Each number is 500 + 25 x the weight over its row's rms, rounded and kept within 0 to 999. Layers, rows and columns count from 0. Numbers have three digits each. The size before them is the row's rms in percent of the matrix's.

# down: layer 7 MLP down (transposed), 768x384, rms 0.142, rows 206-251, columns 96-191
# gate: layer 7 MLP gate, 768x384, rms 0.0983, rows 207-252, columns 96-191
# up: layer 7 MLP up, 768x384, rms 0.107, rows 207-252, columns 96-191
down206 097:520496492526484477499515491462474446468507497501500525462507497491513535500478516517522496521505503530481537464467483469482484531481474492497477548522482476538493487492461508464512469500481478481484479493467469454497480528522529520499509489520484499515515500506514482482477502556496529465
gate207 098:468460467506483544511513478537498508521501475526534485499494495488473544457527517528491493560488508515485490485497537483495507495497519475508484469536500474470484553483492515459454538489491471477472501469517508497468532494482465529545477514515475476487529500512515504519469535484502524468
up207 101:501503445499514475477489462480465495518492520471530490471461511509490543507484438499476469501537522510551516456465492532511509457501515493479489500478520543513497493514489482508571482472502524470524503490480443488478513493504502493539495480513490528535517510529485542529496510488462476509
down207 100:505507489473489504474495504514513488510461517537506468479506513521541499499524502500483515442519485525480462484480500492506505466491515502500468462487518501479520490511505446498497531517496489452502542511452540495467503466470478509529498508503474529509543525538485539512523531522488562544
gate208 095:514494564511525499478514485485451551533505510481480494495498522509510508534469499502522495502484510491497511517522525501468478476482503518533515495474496451529499491492458517496552489480536451481478516475530518462520531552498525537492466505517502470511460523475555467506536485527466466555
up208 099:481535450497563530507509521489511485477535495462500500460480527536477473487505512491546517511479540513508547501488498516513488469489519482543517502513480484497477514498481519492493524534479484500505522519504532502499503500466469537507487581506493536535523493527480505506491485535440533503
down208 096:482537546518516478474478462519517512483527470481477463449528488538517485526501461515517484462509484528510496530502551521473494500517482480516555483535496504471459506452524492488524501512483512524457452493491514519457529484460530473518497483507502481504514500534480499487490459510499508519
gate209 106:485466506538488487526440475457515453467524472503496510516504507516499434501457520472488562487488473551500501479521463517513489508490486493473521528488517518475521508463455521495541500526510476413537565483505459461536545477499512514490538517512494517481510487506515506522506516463475503515
up209 100:519470474535492452534512469494491457571499502499488501529493482488487509464519533502526492460550491527500546475488481499489503457503549503511521510496518464473494500483496498556495530505492511463494497520543484483457499470521475526486494514464521511516513513512558533527468480479523527488
down209 103:513507492467504499533504494539504476545507496502498528495522506498486501548524470500504500504554450511500477495479476501516501503497523507546478500522445484532502496515490471509472508494545475511508493465491481438509506449493542481507559566511498493519470474470499510505539503537472511490
gate210 099:504552496484520513508497482475477477485475542486499469515512479483507557504479523523521461486461533507487477480479507504504482470506469517521502477528458509483474477486524477465473479495449501512477478491507528503507468498488512493478535475533495517530503522462549544484512489461521472525
up210 094:466465486510504480523510464506528481517454485507511500470514567487472523523508549477528494490480490533481528485470495459517539533466485502546545498557481534467496503528489502526535518491465540503498475512503471489523499468522538520517486485476521512488539498487511535479504455520499482507
down210 098:541505496508532524538493512457534477534500454495482528465489520524542507495515495513494519524502521434506488509516504520497497494496510518496461527499557510513508492462475511504471529498546474509501463501522501496490494572532530517502494476501493486522495529528493483471502525523516493452
gate211 096:491493553512536515520501499514518524539476486499526506489479525532499503540489488490483466541499483432518513501496491519459491503486511510497496503510501496491492490506511533498490503487485495463503484452499464473518461489468532473476495484504525509468522454501475575504481476491502479483
up211 095:532538482514519522526547459472458498533512483496466492519510523490449494518515455518502479523527541521466502465540468504460495485481429505514534537487501508447491464493503510476523493503485494516478520496491524485545479528470508499487489472490514472503517499457460538533474498517539507471
down211 096:490494519465527471500536470486521531453453491485488487477493535513489538496512519464510492530500487492502503536467502497529503480506516501507493507463475518505470548513480468497516510527532521479525494476498466545488521477502507473545515509526475518511494499533494477479515487514501478476
gate212 099:514496517506519521482506516504459487512509538499539495530533502504499494524456480471496506488483492505534494469520512517478576504470521480521495468487536466497504507498544511571522492542515451497479455512529551512503524506547494511497531478504450473541487508515511499498521497528502536462
up212 099:519463480505474467503491484463500482510522491531444496488442536489564466504484532483541500497471490537506502493494477478496521531484463467520508469492508516547508480471486548511497555508530532536499494550493490471548487508518471508523508518482479532512502488499460497518482493556537517487
down212 101:523497493501521442540531537458524449429499529503493504502526462491512503498545525456439509512487524510506548474512497513510520522479548516516476548520491542524540504529537484536514522496501489526545475479477490488502496484486484500502493522505561473504494522518473475484482468539512498480
gate213 094:431470502474499449492444548491491497512491501491481474521501509505497501473515541484490467476515548496463498518496488473512525509478508491475481487505511479589481450545523505521483520464489516495482526492499511460520496496507516532495518516495490517482507473500524454472510492512513491461
up213 097:510496495506557452468524509531502533504475501491463501503466495508497498436482471498495482509544472463546501486488506546494510531546497470503516533482530435442513512468484478505469473564485494525545518484482479495502500467459544492489517447509482548477505482470479497520523469513466487486
down213 096:476485457511530479527476475478495516505477456516486513504548495526507501464534535528516538522502463524491487542509516487506489495460470497513469473476527491492522511489489450525497417512526511479538465526495501527494516502475486514559512528465510523530481512565496506530516465516524469550
gate214 098:516523460546491468469488488507542450478515507493521537505509465517541479509497537507517494538505518447504475537518490504534484489444495498496518503492480502479487481455479490550491532471521510491507523501515534480487490520506486509495515482497491547534496483523526501484494507447544517497
up214 103:469461478545487492503527487531521480464484475520475526480482508453487540564490513478464536515490473488454541534496501512493501475492498457491515490501487528489432515521519488515463502468497463505514487507478463505469479481482549479518448527517492472478471539494509477499492539492487519493
down214 102:495520481498490466515464473487500497482477455474485505480478548500541537527510504480500491468503481481515498500512502522483529498456509504514514496496525537450514456484493506511449538498520561474486529545477483530518532488468545519519478540512519477481474457518473530494511503562529437549
gate215 103:541480480481503497485529520459538516514558520520458526501464528511508527477494487519522516519475525501502495520528484529535519508495520482461521493515502475484522474507516546483534538515458513456504472482493445484481487519527512529512487507491462520525516495525520459494530527500495475548
up215 096:497494502510506523521511484493456539499436516497454497459480546478455499534550577496455508493478472514505514500505477480497492489484468550467531495468504507530535491512496522527501524494528518490491514517528508451494493521469458496526436520508485491478511536515457479512520553470478488550
down215 100:490456454494472497479517511489476485533467476504551498505507490466474481474496458497454458468492510529514453498541490485474553548497480456490531490471508477470504502503530480493508504470504481478525504542465542518540502447506467510503482507488541496511519491494470497513505499502483556478
gate216 103:499490480490528461496526502504469502508546510512514502481488508462506491491534515518541514504519477553504488508564510506504460473486510507486453469513509494520478477441507532529525492506515493485482498520493472502531525510494483494524492518472484546518522547482467486517481507496506473471
up216 112:484505492472529544501506487508517492476514492502527515497518483515490475519503503502505438490470506479518491484475496491484500478473556510489517544518532470494536506483515522463481572496539525521480480487533533503493471495478514534521522544483534517510500467490510487477514481529521489552
down216 105:460467492537468484513509464458543533520494468501520551497486510513563509518549494452514512477544511520455517517474489551505527484497490522519500474490535474536491493481511475492487531475464507480485521514520506499491489496502462503463479501492484525508511497503512487489502487522481532471
gate217 085:512553492502498518506523499498493502534518511502497439484491503479519496469492473521515510526497479461469509533470502475501567539534488539459459507555483508506531497528516460501508508550551425536509535500497522481511479467523476500539469500527487484448522502484523515524527494511495496436
up217 088:514537521506491481500441476516534465527535495530530528520559506486478509510493480474484545506465490516498530509506530459542542481503515521496529507489484523531518499512540495503502482430506517541487510454484502495511517517489511483513512497484480507518527476523470487504517531474501485524
down217 083:443472495481509503480497488504487538480458504466490500499446467528506522524486569490494516507501502516508474500508442531509469475466499438541499495503537484512438509470466547514494469511531526476505481516487485517511469539502455503494544511545535502517505515498491475472482472527483491518
gate218 097:495480471502516472477533470518527497513524539527510509501550516540520512565506556502509472469447506501470527488478530508524462509456492499508501490462495485562536503476535491512519523489492465480531495524572506531507470486477505505539511471466526503517506503508505505504481470501507509473
up218 101:480519526475524491532497503527526466498517486469521520511524510473536511441520508491568494523483499471532519429448512507493543483493497524492461481469479470511483464484494466491528468488504510500473529501492462560481478522492472516473509489523528510475515501526477448513485522483483505465
down218 100:512469485522487488511497478482460486489515495485466526491501477468490478484501492491504480563483495494524479448502531483462490484493481527534515518499478492463476494510520508496497490541529502482486484511495518509507542545484521495518530452482485494488525518476419483504532486535535483519
gate219 099:491569493498440517502561521488485511520525494512531524470526541476510558513538553476474474528465547509476490503496504500508489513516488498569479504524481509530520532497501470502543480473545489488476468500474490495469512502479514478487538502517526464517490471521526452529493461499521542501
up219 102:516515487487523516491525507541483475527485474468527490482494523440510492497463526503498485499459479507471493511529482481506548511510497534495489502484526525508446495468514465540510500528487483491530544545448482445483521416521496491481533547513473492507499502490513491538509493457472534518
down219 101:530510468483487487498501482563536507530565514507482488500494495518498503489521497450506503510455496518521518481492533491471532470509493498530525515534518472505527472486521515497490474506505477463512506497474516523485516468477517477512460501520469526497524468486517534476474519514513491510
gate220 099:467511571505514472506501476475470510523496525493519446520524465465505514521462485474488506501501449472524463433457493462513530473490504471533561480483455496465530507519507463509528496495510502516481496513461511525493512518477520461539474484535485523519513507514511481503521529453492488478
up220 093:543485493459508490519493529525481487488495533499525491477491530498539511510510508515521489478493537485514505485482520507511496509517458523501498514497550483485476480515507506500475513511488460515530492444492468523527462505498475536547501503519530514459503462491462479508486492498485509490
down220 094:498516503518526455500506547496539497492505477508497488504496445486438526527475475506464493505480516528502486449515488461519511485511481496491526473489457548522486548515482502471503491500486487518447495555457492506472528503470551473504490463516515525514531498502518504444508477471500505500
gate221 101:494527483507497494470516486500485456490484536500527537549465473510481534455491515539523495563500530538540521507493541517510532513507517499483470524536500492519497510545489516539542488513531535521499500487501532489521481522502461509533484522514488486470516500459499488504503493516484506513
up221 104:459498548471488494492507517497522503501550532477490511472512521519514530490503518473513467491499485441480513522510503465525478497493509508487483504579532484512497538499487515513490482487497476484515488466515517498497556578518500506483514471504536486533501485466492513506538524525477510513
down221 098:470510488457521518466482483486502467506538501495511491477484464506526500496565475489483512522452487492489489489494462478514520593482497495476474487525474489498499513524509528481489497542513483482438447531543489537449502482501528490507471515501486481495497466494494511471519556510475466531
gate222 105:544517482524477464455494500481444436508506487504522490516517559497463520513507521501476488487500499509503479493514459491503517519493522473491512539487492500514497510517525495475509510553503511491524489541490489507503476489472491518485533496482452478485470490436469512490480490541475485496
up222 101:471489570487482510513460510490516517525495507511497477530490493511525480470508502454481532529488501506426467483491533523501456482542497523477491470500534474515496471484460489483466503459512506490489551503535515506490552502534502471480501471515525543500533523486519526503443553514499484483
down222 105:538495484535537497524533527459511522549523498520496520497507469509508460488464479490502509488519502522495483532515503506482501542509505528503464493471484504550428524483521485518554519469484484464489505485463459483447509526506499526506506509504487480474468501483514435462491540484501491494
gate223 104:478508489465491564492449482493484476455515526487512477505488487487469466504462479509479529453478519489469493462484499537486489477458517516472500463485482517512473489432483477497498516478497486499461468457490493493534514495494504487483541435482521537480529468519525471516453510464489467498
up223 107:529477499516496527501516492514510524507513520493459491526544532511528496488500503475514539514532445496509501494506467515518500536488461442510503504504506464499478497484479541488481514510511499511497494501515469482493480509480464474463455493485468451532427517465465539536574475507520466485
down223 104:502479532506511458483492476516491543533490494517520514506540481510475492512493487540483523524487499508528498548518461496538517523483504495501579478535515504525462487500499540520548504483464475504544481475540491521487490489504479528480485495481521456539513464496496495466513505527520483511
gate224 101:471518483506494531471481493484489518501508498532478497509507499472515523538574515525537541507498531482496477489504476537502531486471544534442469502485509440510516520462495544481484522519478456476494505506551504477512536510492465476528496495469542472505500537530518437495496524493506529511
up224 098:483503538483496472511506504516484526536516534487490503492534488477510484468523561485502461507492494490483524557531527496478493556518482502530451532479495482458496576500510496510511491490486455500509468526540510509501499470523479506485488494521545467458483487494491493508487486544493526513
down224 100:484464494470504519432499545507529458513468529479458534524512511444454477517496505474507493503524493469497513504503489466511452491469526535518488469497529471468533491493496488539469496490487508539513494504494529513480495495488490516531510532508468487483526457487490551501517540508472527520
gate225 103:486501473513515515455462500510525474553472474441559506523516490474457473513540528464539511486488537464464468498531494485525486447454558533490499491511526473478492518500526542512513486472493504490510519481475482522468501513507521441433468508491462468572487520521542530544494529520513541516
up225 106:502487511500502485518491476521511470525527507501498499460475491515530433495506492513486480514516508521489465527490480495533454528483469474515479504508459466483511481480509549500509485468490537503525504531506483476513497529509487473489501498511537500519526538433425470481480476487510514490
down225 106:517501507517442481493525500519478478518509486522515510521470531504510504505488502524485508503540503529496503490533457507536489495508484475520458488526471523525529499465524495535551518509460492513477449501504505492528467494486502498532535522480497495499503494533495491523531487438528497497
gate226 106:507521497535523511536504498507501476498518481517514509515502493477500508491480516528518499464515507496475511493496518504515487479486490428509493498484524492504517517494512490470493515516447477471500539529504503486493487463543536451549468468486541493494521510508525505500561472544541477486
up226 100:453520493497464458528480504527485476513459498436491527532534523519490473524482460501540512493470522515465524491527469519496499474455494506501514507509535495498513491464483492513503500492557502471565524467462468483477524550480476489528487495471512521507478477491496491525479486526480523483
down226 101:559515495496446533506511492511543491489480494512471502454521493501505476510520554491475475477478466474501489492531506513489494481480494463491523491526521475474545493495476473525492498486523520506513488499478459486485531434524449484469451522484501496463477545468519454514500557464483439457
gate227 094:489507501478483434503482482541530526513545529486533514510507478499504512503503517457504528502467561530462518547508519529512481500527502488510532474497498485511523480485522523488487501530487494439494482515467512514520526530506491470521492553508502538538538533521514457521488485496478477476
up227 102:481467505444466505506531513535465507468524444506536514487503457571542500517538534487510497516493502434511501463517507503480518503536491481486496491520554492527516502524546510534520512513525480481492461485526543520511511474505499493486529504538508502476494495502520504500509496503497490498
down227 098:534474480484479521486518533517500516508522495501532482485509510484444517485537502505489466496515503450494524458517506487492519508490501492476482449473469532498495485493478510494487492477518514455500531502427510459473527502514523506463490491559473495521483441527473526480519509525523498488
gate228 103:564461526517519501485487494511484504501572497485486475523471499501515510494494564510450481505465486471501535487476506552489447475533514505483479496503493492511471520493519472533526512493500508570483547522500525512505546498518498560538470488475475505501455519493519443529528470480514524482
up228 099:464535497484529473535520524502502476496491505507524549502538529554449482487455491470514527522516488518537506482481506543513450525508505473513536489522509502497489494498496469507511514524579497549467468513491466480492506497554512529440470511508501523550482500476512551523499528523480526507
down228 101:507475472498516540532522477499491483522471515517556492491469512515478462522495479494492488504494504474499498472493458529472483511494471481482485527511478489513492501496510523467500463496507434535488476468496476491483502523509505470466503498454485480470512499542486499461457489550526532543
gate229 098:503503553460464501463497471492510492490521489459486518466498475478510515506480500490522443436488496505522501510491517486511492498488507501470504520495459504507497509460562497522491520489523477480521496486499474479441489462446498552493488514501520489497453510458439485514494442492524488502
up229 100:439504470513485498489505518405536486501521519478526453556530524511504527499471499500510518506535531522455513483541486531505522537436487505496507512491488483480528525488483508535516495499465465465431508512503551503582472541490449442448548512517526487486496501526470556502498499484498487493
down229 100:500499523486513462506494486543516502508512504498460546487505514500496473452504502525515475468461515486506526474497469523550520454515521491509498495541503482507465462502510511479485507480502547515490475492484518504537510533509479519488462471458514477486529454551538491490465475475533496495
gate230 105:494497514442508536479439489522546491508473520509490499510502481467484500479502495548547519510466503455539523472517537543492507497508478489466487467483494521484543487492517505478466500497541458460464516498485537474544508491517544493471517517491545524509555499503501537514454520486475492504
up230 104:445489497524522514500491515499513510508503504485483478497537534481460528488505497480518518527502496521559495466504502560505495490504527460504435539467534505521498514532491522470537512502501484504520513501481499510499486478511542482528535476507542509518481465514478535501513496516465466512
down230 103:498473562503500526541497526503504493515474486506492499465518466540518503568501526492472478459530496523502506471483521504515510484514502481499509459476480471537494492534492508498540495529485511500533448470510502512524529480482514507526536480488470506507489479531530476548472473502477504474
gate231 096:492503499480523503516470471462467508515519515543508545479524541504501482487493535494515480471508479467538490497507477520467505477505520500515500536463513491457504444490526495517455438515469486496524518504507503524521516520542522524497490488484487462472486493485507528569485513482530516529
up231 098:510518483484494525500498476516465533487506473498452489496487526505534491473523528558526496494516459457479486514541466564486469523494539445484489553478521504483521450494521483479477497519502485480531482506480497459500479506509500551502449473517488473496477514481466458534508487493439533503
down231 102:516494498498482476482524528533514500500508488465503486519495500507478519566490481467541549493467531514497494481496472481525500500506533519472504512509513540507535549498501525464514513502484495497481520492505499538450489507508449512500506497514498546503523511515493468467488482485474466498
gate232 102:524491546496479505528493486474511471529463502470493564536511480521514457496537460546489517544516505493515485503474518508518500534481473499498493547531524540513471506505487542536504519523510505539491467482522513500477515502474466526467537532543501521497480470489498525473550476510521469513
up232 100:477513517515502474473462496511490508491498464508532509511468474512463490490486506507503527490484484518477507538516505467514524499451494540525537502518490487508484516464482473535515506496505487492507520534507544506530514498493524481523473456538509503489469483500453496508547488505509496478
down232 102:536494541462491545492512493487512531497490486495501460502488562492501501513477498517498524539499518476458508549520490471516487476506502536425529494510487477519514480481513524515513517510525489498483466539494526486486534496491508523482497501468503528466483505504499526518537516512509533498
gate233 098:472487519506457472475542505482514519507485518487477508507562505499494472523495460502510442514543505542488542495494550485552548445512505478536487521502479530446488505523527511519468542440459494478464506521523555534498495472493481510500484541529468504480520546505499483503548493544546490509
up233 104:547494495479504499501458472518538491538483552540483484547488486481510523496510506486516508521505458454542545479508510500517458510509484530455450491516516520453509444502521548509542484500485522512490523468489467469545495464501546473475488473498508479475501534486534520509467501521469496484
down233 100:473503455514533523478525409524537485500525529491485513513482483493530482518504482503480508512484472485511513534465495512502468517526463552480511451509532525508493491484504506504496518509526465509533462473463514523538488540537535494536475496521529487489481488478449512487509524489475466460
gate234 099:486474449503498495540523508509476523534518504531476509503501532487491473556519491482530462507468531507521478479475505441510507514458518461493522522483498515510514523507521497492490454496518476501537485513499474531506490556513502462470503515517495479505493509532523501489530476530502520547
up234 092:465544468498492502507449475464530541520500462494495487528476526521477512498485490527504505507463505490534550476519514519488490516470502526531517507515490510507473507534464478502465515507494506521511520444528487495515537513496486544513468500514512518510535518503453461492495487491498488479
down234 098:491529543480479494517506517494495508499461511502504512481482537523528476501558514509503480460497522523492446498489494467515491472511489490505506514449494531505532499502499519491467496489484507492508503494428500525466457485497486544474515446477518483475492505485507452498520474487511538515
gate235 101:490461499515516460537462508474477482458510518514488472505520480457468492523530517524543513531462540451525472521497490516497505511454484473504500524499470523521514474520503490467519496468503478490536530495541501454449463514496469464488488500504468510412476519515518480487534482505503502505
up235 106:488521509478533516447521535487470489518493491468509504482507526531478546487531513491519524479509496513516518501543511439499510524485512478479511507477564498517482497490508454489475523521516530523526475525460461457513482491493517467501497524511537526465539508436518485477470508539492494529
down235 097:534542522486451464484474526489523505536498527502465488511458463530494498517476518484461520489534468511494504483495479524541568515517498493472485498496460504468516542484490520515518503505479499501467489476456526464516560504503504489527529498520497473466535486535496511523485519490475495474
gate236 097:540461463470536524469493515497477525512503505485499473501482527511480495508468423470507523467508506465455497460499536483494468496534494508522489503497448442508492515554508502477483456542506483480538519491505492456533491433536506500550501490532526528551504501506563517501459509517491480456
up236 083:544520446563522497483516517509500458527485472524502494512497482485488566480526456492495497529510492515519540497553490490528523547482483458462533495514499534443547489493491521470497539475514485522480506511485478491530503518472528490492482490440504537451500508485509527520505525491533503463
down236 090:478453474495490507517496518527513507533493533489522489469524508494477484536498488486555512463496507474491491487500497477467515487508534506513487508476524496518508496529493504515511428510474515485487514513527504504476464508541488494487509543505500485505466487561488516490470467512528452494
gate237 103:534485501510501501500512477510526506502537458503472511494518518551554497490509486525494455502518517486503494495498483505486520514511487526507536450512498502570539495513495518519526479541507488509506477531512532500520500423500462477494489493502516483512509510459494474449475486479461514471
up237 100:516526504471452470522475468479535508502540478504521479486505517477510539463471524436512493521483493502535485521522488536507517523502526482547502531465514515505511521499520461422461487508505524508561483480453504452529517479517488504520486491478522485465507492505509521461518513500491523505
down237 100:478510497479490448496501503523505541499500491515492501514486444544492545503531483488492476481472484460544536525486486494532504469494494469454532455516532523525462487552496498502524491558494500532522532477481505481499481517488526443495502470458486513511512533512495542533494489510479515483
gate238 102:500493508466503485507537440455449533496499490506459516536469486513456487501519502478452544453531486473543522458515490472451535513511492511520555532486498553551528484490483453510534551468477480491496472481512539500497466486500491530504493493508465518575512518515478458539474520466497505465
up238 107:498478535507519519505511505467508548513524503487550514457515487518525491513509483485499518517485497509465498459477497493463489452485514496496483490491514490510530524490513579546530489472499495492505503517494508433517516471469470536494468480497518511518474493528499507483500538519527534480
down238 103:526464509533489507485473515484491477501512502490471508488522502495508485481483484490514438536501496481540455487511502496508505498467497495506510537452513491503470545483486537533477480496480464511511500493509514480513503503510483512472467464468509508521517552505460529554469486547537514461
gate239 102:490478523469483542481495513530518484538501527516498526519530511542530528523502496447482485505541467503485489497486530472492495534535497472480539493529494488512473523520517514489498513564530534491524487530512520513514549491446487517491515517494504501546520493492480525542509510471509465524
up239 106:482461467501507467490498530515491530479462481546470543472498500471499528525524506504502517478568537488482496485469463498509501478527519463494503497508542486507489490460506524519490505454502549548490469459513497525458517515470485510505524503510551510530481532468520494557510475531466471509
down239 104:570502491502467520471490480511507471526501480504501460520503485527444518538508494491492526475526445507517508538517519479502454458575509498533522506514518495493482515510523502507519513532556481466515462486468495461468449471526496488467532518460554475504513517436481571499514498488507502521
gate240 101:456481524483490483487506466525499507543551519512485491475501464505488485496445494516491521507531477460490488535495523534499487441532532483476495527509481477444465502547577495517508501501528529508540505498469498467527562501509477505482509515495513538516422530507524475496472514509519511535
up240 107:464487481483524469547501469495514498530534491529520480433534515497536476548447470523464559487532501489489498533493458554454460498499482466482524461504487507517505516512575509494482478515484492518478510499505561495508482527508448481513500485464513505530505449492499510554450465484474500450
down240 103:488485465493513448544506518492476504493503502467470516486459467514488482486469471529489513513485474504533497529510537494496476496490442519449511493545531507520480538507498485544501501516472497471481522509490519515468515525508503557497523511512525498520450461534506505522552593509492488525
gate241 098:496448546497527474520495465463510501494478523534473500492516431468499527490512503519497523499486492478495506510470465535521433502526459534496484491513510465506506501539469492494498482475475485486485486497483512464500498461542474503492472527470502476527473504530533510549501507465510560483
up241 099:487456523514497480490466532483462521500498567491485461493502489485539518549497502500530512503500485516469529484513511473490481490531571504527483499466460524462534470501481495447508515486495467495515463528454496493487458506488472526498538492515476475502455508502516530525520493470504504456
down241 099:443529519475546492501519471482511491518510492532517496427496527476464514491522487513475523545518506497503523527501529532540504500543524531512531517550492511468442518495467527506485472510507469491509527493548504496507514492543503473497505482479518497478490489493536494455491504535459489505
gate242 099:477482549503505468548531513473528506499530522528507516482529497511466488534496480503484485516432535474486511496492492490506509543497472519489489491482504512496468517469466472494456513520527504475528521508489505543497523459475476522503505497428510502472511512473501484465451522466483499535
up242 096:467437514534476496494479505491483468450518529485521489525510518488527487513494494532550479472537502515466490510546495490524565500503496492509495499484507480518501516476460506507509542518442499505492526510491499473476506513551499513524521505503499492511480426508525481534485491508543475488
down242 098:474507519493484552501477513481540494512505555551508525524523475469452575521489512519523534501492529507459487534491531505512512510513450521503509511475495461527523468491519477453481535507532493492517467558490553531495512502496517501483460491469473465433533451507476541462508513452530508525
gate243 100:470510502482517490476531468502498485492480440485517459499471516524552521462481512470501471538533525459486508498496487492520503554462517472514475535497490552499494513507511507467538473483498539467524558456458482483472521473491520522502513533538469525490478501500538531520460491435516490516
up243 098:504517481524477545469492514514482450530501510522417481498467467507488506450484501508513507492528515484492455494516475489529499455540487484477475482496482479538513448504476502497523468476481508462493582521529533485512533553517510553502491509493497524477461512508515478491482483495516515538
down243 100:488522506501471498461491511531492541493484499506471486505503538484529506501502562525505491506497524500500501483495483483536488555473473453489482527498510495467470498498508494474492528539491526490519542457472483464501488511457521482490475483489501477496527516458499484498469548471461513517
gate244 098:536480497519514506480447468536488474496472513537525479505501514542469511467509519496522517495498521486488492483509529468506520516486565503511535489515467497491524482496498530460485510500453502511493467501529519462499469457465479520502456512489470451526541497496513450474521536513483487485
up244 098:481471522526471481530547493491506549528524497482502524474478515521544499471538544554511489522482513521565478541471460481460478519503489527531495525521493494495493493501503483517538517510459453456448433485530509469512481526491456502537504507521549517514483497510528506509514473527502497479
down244 099:486553467514530522470492545491515487514483499496467479475506509491509489509471457484486502496543495496508498489495508495571485496497519492516501525510516466496497505530558498487504515507490507489468519471472467525469551524462535533510478511511537541502484547494490497505527520506511484522
gate245 099:532521489495527468513509512477489489523512518476483536500503472538475524481489522507533507490497456528531529473490493505520497476503499513467514441467463513500499513507520539491519506498479528513501483544508481509478486473508489492515509458495514482552476539488479459452470528465524541452
up245 101:498481473528460495489525502458524485452520505470505495516515513492498462518493479509527456532496511517491460513543448509523492476526502512470501487496523504508494495506515505483507483470507473493491519528503496516468524476493475532465507481496571551489539508464473529487516510488496494497
down245 103:499533476488495521438443499472464450475517531499466521467535502538503547494481520537504514525527495505497511472538494519501515522533489531566525484485479492517491505494488496530487479488465493505511509524500521529474525476500507522466507512469511501489510505473513466537501491527503525543
gate246 101:479543483523469483479486482498516561481497504476465543503488475522494485518497495475490519498533511500514522482493516516468482482514480541507459513488498511492494514509537495473502506500547476478486503473550525476519470480540465491480484513503534503485503492494509472513479462491523494536
up246 100:471428511487489519482483530498563491540501541518511493491501528508506533489461483502509480504519451463483532510495548486498487505526499496511521452517452534495525492499478522506518456486527491499496468476502472538528477461512496507539474499474498492504537529510501515463554494492520489517
down246 102:478468495512511509543454541472502466538524532499473502494516489520481458498466464460490503491496501510489492471507486485490493525527497505502501489527536482518520530513475534518508478501553490511474519480504497513490464530509521487528495558489464532512487487487520519489500497500470541491
gate247 097:512457497475488472490445471473465496493500501528494531490498485522478502492514507519523562509501500509510493487485502522478505490533489416506548474517505490501485464512515505536490507515464470492441522485498518510517479476522462473529536483536519475486470493455487518481494501479522486469
up247 093:479494485508512461462492539494462515472504515468484497508558511500517485493498518507519435456501515494533521497520483497511476483485480496478506479484488467494446501530478505496509508536471491472511497504520519522496518456491514494481469459518493465511482502512490515476536492515510496517
down247 094:497512542502489571553475506484547509492494521518490536507509483527513475514484528470455492488484522520516491438531476512492539515445497524502506497456504503501520517470460479489475470507511543525445504476463470485523506524478530504519523509482461495478527503501486491475475528468520503519
gate248 102:514500516533535501491460499516484541466499482476440531527495520516458493532507526518534500508503521513502458508515484536525473538505488504537483493513477491507515514464493507539533496506526491516489531479453538506499467507464513533472492426462490512509465476460507517456482475508508493523
up248 107:476475496501479474517528501527524499466495475506513503540467474542453453487489473485503501495496503525520471452491545557527545533502491495506511493506477495501530503491465488490510526500491546532521452500501491508506475528471524477491479529533565483511461506482526472502475533494477508514
down248 103:504509525491489507506513511495477470483491533453509545493500499528550487508486462499484543492488519501503437511481486517479507518494486499497538524498496515543525514498517517559502485545523481528509485523465507450537491473527473517480470512514482495483511426515503507506542510527483486511
gate249 103:535439480517492482518487493499508453475502504507493468502491476552518499467479493471512462476533506479496502466498519520513503488487467497555502505511541503522508490530459499530564522450455521513456467460495503519524511518517497499514491517498515492508507499505479482506499460467508458488
up249 102:497502495521525490483497509481524538452463509457483536479523476527493514480478506498502498470521562501548482527464497470510474534469498505494487520488524511459480479459494512491489488484466520491511433514464503511471506509511480482502475500491485504502471507495496550460499523459520523461
down249 103:477492468463517467527507519497492537493531492458489543494506469506528495505525470473485486508472430473519506483492511506494513507476511490452506503433517460447500543559518483459485541519515479566483450470488522502538458471518504491508538481483517478540508472526515513491494478466498514500
gate250 105:483480511482493482508519525513484500495521475494495492486468470498506510561484550490539463487483531481492516498552486498488574507469496537511519510482458524519501499502495488453535517499495474484545480468524491471519470494501513459507508526489501489487459491555509494475506558543484492466
up250 102:484547542529485492462490469516515513470496536454509495440510503532509512477528483498467497501532504515509474490514521513479422473525497544502481515467486514495508511530508500493503446475477490538521483521522488557483476502477508504460485501466547522509518516479516477505479470537483490516
down250 097:513471465515520512515512489497509546490469479524514479504508511427539517532512470490553501500483503450532486553513526508515485504487500517518507515522530491469486528506554494510483491565564530535534473469555507508492504522482520462519472527483464511530497543502476557501478503509492535501
gate251 100:476503463475495515554514488474482536557498524557509477507498465515539502467494484531545500525522552467540538478502517487524488542530474529480493490488505495518491523511527498513501512505505522502479480473515492515457491467499478490495501511499490498490473520446496496519504483487480499478
up251 101:518513481539513558537498449476480504513501487495511561470507463483527443497489530497504544500517481504455517495492499499497458506462509495483513529499483504462535495505486473453506529496518542546498504513481503500542519511472488488434526455486474465502487519498475539506542535484511499472
down251 095:534490472483499524444482493514536474519519461565513500500488527494523506513470536493515472510498495501522495514516499499512543449510507519526500485467514493516501502504510476456526435503451473498479499435473476502508515498531491473557480483514530479495532506512488449470502481465532458528
gate252 105:528537515532473504525477501512540500501485500502516499517460485503490524449466491494475534484520517501521532528493489461477560495503465475541555441521543508476541568500529530532436458520516503468538550515492516502539539497473501504484504441509535485499485485509490496520522540509545491532
up252 104:531475506474513429533468504505533494509506486503520465527526458509483482512550482488511466505543513481490457481558442472510479493523523501534459501519505501491485508520535463592527474509496510497496491514541481500500458437534496565462529476512489471519492495491480498472477483496504518511